config.yaml
num_hidden_layers: 13
hidden_size: 128
num_attention_heads: 4
num_key_value_heads: 4
head_dim: 32
intermediate_size: 384
vocab_size: 512
hidden_act: "swiglu"
norm: "rmsnorm"
norm_place: "pre"
norm_eps: 1e-05
positions: "rope"
rope_theta: 500000.0
rope_fraction: 1.0
qk_norm: false
attn_scale: 0.177
bias: "none"
tie_word_embeddings: false
parallel_block: false
init: "uniform"
init_std_qkv: 0.0521
init_std_o: 0.0646
init_std_up: 0.0745
init_std_down: 0.0745
optimizer: "muon_variant"
learning_rate: 0.011
lr_mult_up: 1.34
beta1: 0.95
lr_head: 0.0143
max_grad_norm: 0.5
warmup_steps: 200
schedule: "wsd"
decay_fraction: 1.0
decay_shape: "linear"
final_lr_fraction: 0.1
batch_tokens: 32768
max_seq_len: 512
doc_mask: false
train_tokens: 155800000
max_steps: 4755
dataset: "wikipedia_en"
Each number is 128 + 32 x the weight over its row's rms, rounded and kept within 0 to 255. Layers, rows and columns count from 0. The size above them is the row's rms in percent of the matrix's.

# layer 9 MLP down (transposed), 384x128, rms 0.0744, rows 130-160, columns 0-31
size [100 104  99 106 100 101  98  93  95 110 106 101  96 105 100  97  97  97  92  95 106  95 106  93 106  98 102  94 100  99 110]
[[ 86 102 192 135 139  94 127 105 135 144 178 134 165 108  86 116 140  74  90 123  61 138 165 134  86 187 132 115 133 109 213 132]
 [186 109 115 164  35 141 161 111 136 139 138 128 115 143 112 149 138 158  96 117 129 125  86 140 102 105 148 137 104  77 133  69]
 [148 138 119  93 174 139 104 116 152 113  63 156 136 111 116  84 144 164 123 138 106 121 119 178 150 136  69 101 111 157 112 114]
 [102 118 102 129 105 117 141 101 150 117 178  99 133 193 169 115 168  75 129  86  91 132 129 195  75  91 129  77 189 132 151 118]
 [136 121 183 132 144 115 137 153 107  78 144 105 129 149  73 140 151 125 127 125 119  64 146 117 165 137 166 160  90 143 127 167]
 [ 94 166 122 119 147 208 116  89 133  96  76 152 122 110 173 124 131 147 144 138 148 121 136 181  89 102 110 145 146 143 144 110]
 [144 148 125 139  75 139 160 140 113  82 104 148 155 111 139 124 170 128 123 125 179 130 103 169 105 107 145 117 138  92 148 127]
 [189 130 149 141 158  92 136 138  60 171 130  50 188 153 142  81 115  94 135 177  93 186 161  81  75 135 137 120 136 197 126 156]
 [ 72 137 104 137 117 122 117 121 159 124  89 124 146 154  88  66  89 173 134 152  97  72 102 108  98  86 153 140 152 116 103 162]
 [149 156 110  95 172 162  97  70 165 178 168 117  85 138 138 101  89 109 166 120 155  76 119  98  69 104 104  78 116 125 109 113]
 [122  21  94 101 164 158  85 112  90 111 153  86 161 117 142 136 101 139 131 209 147 133 108 112 108 182 146  99  75 164 120 134]
 [111 200  87 105  81  84 129 119 193 202 160 137  98 106 151 128 109 125 122 144 152 155  52  93 142 187 122  98 186 183 164 193]
 [ 63 135 123  95 155 138 158 123 180 177 122 118 103 172 138 131 178 227  71 174 106 131 110 175  97 149 164  94 151 163 129  81]
 [ 92 134  94  92 103 105  73 105 166 212  75  86 115 174 149 185 143  92 168 163  90  79 161 150 152 146 122 198 100 111 129 122]
 [171 110 132 103 107 114 115 116  44  57 105 121 136 131 137  85 141 103 144 159 100  91 100 131  93 182 128 117 130 143  46  80]
 [121 157 117  59 127 111 184 125 153 115 159 107 168  99 117 143 105 119 130 114 141 100 146  54 138 139 139 125 106 126 121 122]
 [136 123  93 200  95  88 127 101 132 133 104  66 126 128 151 125  81  71 114 107 146  92 152  55 175 121  66 203 140 118 170 137]
 [132 184 159 123 130  83 113 157 192 165 118 192  55 111 151 149 160 177  95 114 168 184 131 104 153 139 122 139 102  85 112 147]
 [159  72 114  93 107 159 175 128 129 154 138 109  90 100  84 121 126 134 104 115 147  72 171  84 142  95 112  82 101 126 150 140]
 [114 105 171 110 116 126 122 101 136 148 141 141 166 142 190 128 141 111 185 112 153 127 169 112 138 110 124 162 207 118 178  85]
 [160 135 109  50 162 128 205 142 147 149  99 170 108 138  97 149 102  76 117 142 191 119 102 103 135 162  80 104 154 134 152 140]
 [136 190 163 163 182 150  81 184 126  95 158 183 153 169 147  62 174  93 117 143 127 117 156  57  78 130  83 130 102  38 111 145]
 [ 82  83 123 154  85 165 161 106 146 150 115 141 136  90 157 168 133 114 104 129  77 147 115  99 115 142  84 106  98 156 134 146]
 [136 167 101 110 142 141 123 153 114 155 173 178 137 158 129 105  86 156 137 167 110  27 119 208 165 119 164 115  69 145  91 108]
 [101  96 125 120 170 136 166 134 132 177 161 146  49 111 164 130  75 110  94  90  87 143 130  60 146 143 138 123 145 141 115 119]
 [153  99  45 161 130 143 180 118 166 157  99  99 116 149 108 111 146 137 127 124 144  94 123  97 111 152 162 164 173  60 164 123]
 [ 93 177  89  72  79 100  80  74 142 163 127 102  77 150 156 178 131 151 172  84 152  68 188 140 124 163 156 151 156 163 136 122]
 [ 76  98 164  86  91 192 104  85 178 166  97 144 102 150 132 193 146 118 100 111 153 115 125  99 166 154 117 166 174  88 102  92]
 [100 137 123 155 104 170 189 124 164  75 181 163 102 169 111 125 105 112 129 121 161  89 145 174 165  64 100 129 144 158 140 128]
 [150 135 119 151 108  94 149 169 167 122 118 191 184 145  80 145 148 118  65 128 115 115 118 139 151 183 192  29 111  86 139 128]
 [182 105 107  95 155 196 107 131  87  87 167 141 131 161 222 142 189  73 115 116 163  77 132 136 159  96 119 137 103  41  79 160]]
# layer 9 MLP gate, 384x128, rms 0.0747, rows 131-161, columns 0-31
size [103  97  93 102 102 101  91  97  96 104  96  98 106 102  92 105  99  95 103  91  94  98  91 108 100 102  95  96 103 105 101]
[[120 188 109  84 131 105 119 139 101 187  89 148  97 113 120 149  88 131 131 141 186 131  90 123 108 102 102  76 113 105 131 146]
 [164 157 147 135  74  86 151 136 112  34  88 116  83 163 170 130  99 120 115  72 106 117 134 150 114 139 139 130 147 176 128  61]
 [111 172 116 103 109 109  69 124  83  83 113 105 126 113 176 105 126 189 142 121 142 112 120 140 159 150 132 137 142  85 133  72]
 [186 136 158 124  74 110 134 107 205 201 142  64  89 123 174 132 148 117 109 148 132 158  64 117  84  85 130  74 136  92 128 115]
 [109 179 130 136 186 115 100 118 158 173  86 152 172 114 184  72 109 100 106 102 118  76 136 215 159 101 142  91 147 151 121 141]
 [107 152 105  96 145 112 138 121 152 134 128 135 112  84 137 169 126  91  93 173 151 169  72 122 146 141 154 186 190 153 116  81]
 [ 88 122 118 152  98 152  66 117 137 126 118 129  86  63 126 144 117 137 154 165 163 165 141 186 183 118 131  98 162 127 173 150]
 [ 99 108 115 128 152  80 129 123 149  94 154 145  85 155 231 141 118 115  69 118 101 166 128 115 157 126 125 125 131 101 123 162]
 [149 110 173  95 122 168 138 150 102 156 169 163 142 140  91 131 157 120  49 108 106 167 184  86  99 117 141 137 123 147 122 139]
 [149 119 145  91  90 129  81 128  96 108  83 103 150 166 100 189 159  56 151 114 156 125 131 118 176 148  84 117 225  51 118 164]
 [134 104 121 106 124 122 116 155 182 140 132 117 169 156 146 106  55 125 115 162  92 142 196  94 139 120 110 164 112 156 115 134]
 [105 134  78  72  75 183 155 171 100 167 115 152  86 109 134 131 143 126 115 134 113 116 157 133  73 157  77 121 156  84 125 188]
 [147  85  68 114 103 109 114 105 117 125 102 142 163 113 113  91 131 109 123 156  69 151 136 133  82  83  83 173  99 107 131 167]
 [140  97 143  56  87 128 111 143 144  96 142  98 117 144 223 157 126 108 118  87  80 124 164 108  98  71 158 192 106 160 140 187]
 [151 121 135 153 147 101 171 167 121 126 118 118 155 146 107 122 105 126 106  96 111 161 106  70 183  93 123  44 108 148  73 128]
 [137 117 123  78 108  83 200  86 140 150 165  96  97 101 149 139 157 158 139 112 110 127 118 154 152 113 169 157 158 151 164 175]
 [ 91 151 120 180  94  97 143 145 138 120 128 168 115 130 145 145 172 151 111 102 154 107  90 199 146 112 124  77 166 129 129 202]
 [134  53  97 136  81 116 164 142 159 149 130 178  98 100 181 141 142 188 115 144 102 142 165 166 151 108 146 146 138 104 157 108]
 [197 137  58 127 106 147  81 124 132 184  98 123 163 126  94 147 171 162  88 140  82 146 107 114 145 139 111  49 122 114 130  96]
 [140  84 159 160 118 126 166 178 168 158 142 178 151 162 147 150 133 104  95 123 183 113 113 134  99  83 186 130 113 117 163 105]
 [130 110 148 126 112 146 108 143 172 118 100  93 138 123 107 112 150 101 161 106 120 119  88  90 150 101 118  98 153 104 124 210]
 [102  95 142 141 157 121 103 179 187 152  77 116 176 155 137 142 167 163 115 100  99 152 125 104  87 156 155  35 138 100 143 111]
 [155 152 153 152 208  51 116 159 133 172 193 129 108  70 110 157 106 107  95 148 138 109  88 139 157 153 118 111  96 126 137 133]
 [193  88 150 135 137 146 186 116 138 148 141 127  89  95 128 124 111 151 120  58 143  97 144 143 165  44 158 118  64 103 123 138]
 [137  81 176 111 105 148 119 136 136 136 198 105 115 102 124 147 178 121 101 159 165 108 103 114 210 143 137 134 182 167 123 124]
 [165 110  94 104  72 118 135 178 152 143 142  59 141 146  64  92  84  87 225 125 128  97 168 127 124 150  95 198 146 118 109 128]
 [ 96 126 179 115 125 190 167 109 110 131 125  92 166 112 182 113 185 152 124 169 147 112 101 129 104 111 160  92 131  80  99 106]
 [121 109  96 121 131 118 111 110 114 129  74 146 127 204 129 120 126  59 128 164 102 144  91 152 137  84 191 124 109 113 159 120]
 [134 134  72  69 114 158  84 161 123 135 157 170 125 106 104 180 145 128 130  82 106 131 102 136 146 143  95  86 144 102 118  72]
 [111 161  70  38 130 135 174 214 116  91  95 146 104 108 126 194 140 151 152 111 131  84  92  92  72 125 125  97 141 173 121 133]
 [ 96 154 105 107 122  91 163  95 100 152 185 110 106 129 122 133 123 105 185 141 115  97 123 127 159 155 130 206 138 112  54 150]]
# layer 9 MLP up, 384x128, rms 0.0747, rows 131-161, columns 0-31
size [110  98 103  99 102  99  92  98 105 105  99  97 107  99  94 101  93  97 100 110 101  97  90 103  98 100  95 103 104 108  93]
[[134 161 110 124  71 146 162 137 104  84 150 108 127 235 156 139 107 159 154 141 140 106 111 107 142 163 152 129 183 137 117  95]
 [ 98 109 181  91 104  95 153 136 103 108 133 136 119 112 156  81  78  94 131 132 116 144 103  75 147  84 198 102 206 155 128  81]
 [ 91 134 150 170 153  95 190  85 141 163 170 123 136 144 197 137 155  42 193 139 113 131  86 107 106 104  67  78 125 122 183 138]
 [153 120 141 133 194 125 149  56 132 151 176 161 114 169 141 144 170 148  77 115 153 110 132 169 132 139 104  90 187 184 144 105]
 [107 117 158  99 149 102 117 126 143  82 137 106 135 169  78  94 170  87 115  99 146 122 134 133 132 134  77 153 130 120 177 138]
 [ 76 134 104 162 147 176 187 108 152 140 103 118 124 113 128  99  94 161 116  77 115 122 137 111 125 148 129 117  54  89  94  93]
 [132 108 127 112 118  74 131  94  94 170 123  92 143 132 134 120 121  79 190 176  91 222 119  84 143  44  87 140  83 141 166 110]
 [147 111 139 108  91 137 109 103 105 133 107 127  96 154 101  87 102 105 149 117 150 130 117  81 143  66 131 107 134 121 179  89]
 [176 104  58 134 105  99 154 104 117 127 157  98 116 105 164 141  97 101  94 128  99 104 139 150 123 104 105  78  96 155 160 139]
 [102 109 113  96 206 139 107 151 163 161 217  87 129 178 144 138  81 156 112 156 139 116 117 119 103  91 146 158  90 165  82 131]
 [113 168  88 123 120 185 144  90 148  99  97 100 128 112 169 143 168  76 140 149 128 132 159 160 104 108 144 125 154  93  95 124]
 [102 129 176  74 147  67 119 124 134  69 113 104 143 144 132  66 125 124 179  79 170 155 111 226 115 185 126 140  95 137 158 113]
 [176 146 146 147 120 162 141 109 153 146 151 120 150  92 187 173 165 199 124 139 166 130  90  89 122 190 128 146 128 132 151 109]
 [138 217  96 137 164  92 148 122 149  71 140 137  91 129 161 133 139  99 123 190 158 152 166  87 110  92 134 131  86 129  98  80]
 [116 166 119 125 130 112 196 145 168 206 139 116 152  91 117 141 117 143 111  47 145 119 105 124 112 151 122 149 177 143 133 127]
 [159  93 102 163 144  90 121 119 192 125 119 177 169 166 158  71  99 117 136 129 117 103 101  76  91 145 110 110 154 130 115  92]
 [161 197 161 162 131 127 120 132 112 127 106 115 122  94 121 158 164  86 158 161 162 147 187 173  79 127 123 130 178 160 103 139]
 [144 134 131 113  88  75 106  77 114 144 164 103 102  75 114 135 117 139 102 160  88 121 112  99 137 123 114 142 131 143 140 159]
 [184 169 136 158 167 158  95 111 140 144 173 129 118 125 122 161 145 147  97 144 102 135 135  97  95 140 167  73 101 113 121 139]
 [174 117 101 113 101 125 129 108 117 172  94 162 133 160 169 115 157 106 118 163 181  81  88 142 114 125  96  88 115 120 137 125]
 [ 46 120 117  93 143 137 131 103 116 116 132 123 111 104 109  94 225 150 129 155  71 104 168 150  85 189 135 140 145 129 144 131]
 [135 166 115 145 123 142 126 114 142 125 124 182 191  80  93 172  89  94  87 118 125 176 126  63 100 194 132 142 103  83 114 130]
 [174 133 144 130 146  60  84  96 117 155 135  49 136  82 117 142 107  99 151 170 108 135  96 108 123 160  87 146 163 141  86 143]
 [105 144 129 166  97 154 127  93 123 137 183  98 150 116  98 143 115 105 117 142 190 129  89  89 138 119  61 106 132 142 116 127]
 [163 202  75  90  68 174 104 181  84 164 143 159 137 114 115 141 135 120 116 166 153 101 113 126 158 177 108 128  38 123 136 111]
 [ 86 119 113 115 146 157 136 134 119 119 134 146  82  91 121 153  98 132 173 104 141 175 139  94 148 124  90 140 143 102 102 120]
 [120 128  54  75 102  91 125 116 155 105 174  71  80 116 144  94 171 149 136  70 167 123 144 121 103  97 127  89 112  86 150 118]
 [123 148 147 136 119 126 168 147 149  95 137 119  95 140 116 163 165 197 109 125  59 134 132 155 152 150  78 105 120 134  73 185]
 [ 82 150  95 162  83 150 129 107 128 189 142 137 107 124 156 106 100  41  88 111 192 107 181 116 122 118 140 114 174 152  83 150]
 [133 144 142  97 170 138 122 136  89 114 154 175 171 200 138 172 163 139 133 134  89 138  99 115 118 150  61 118 126 152  92 107]
 [ 97 122 128  98 112  70 150 148  78 110 137 121 117 116  97 156 182 127 116 154 146 129 145 143 137 142 134 159  86 169 104 164]]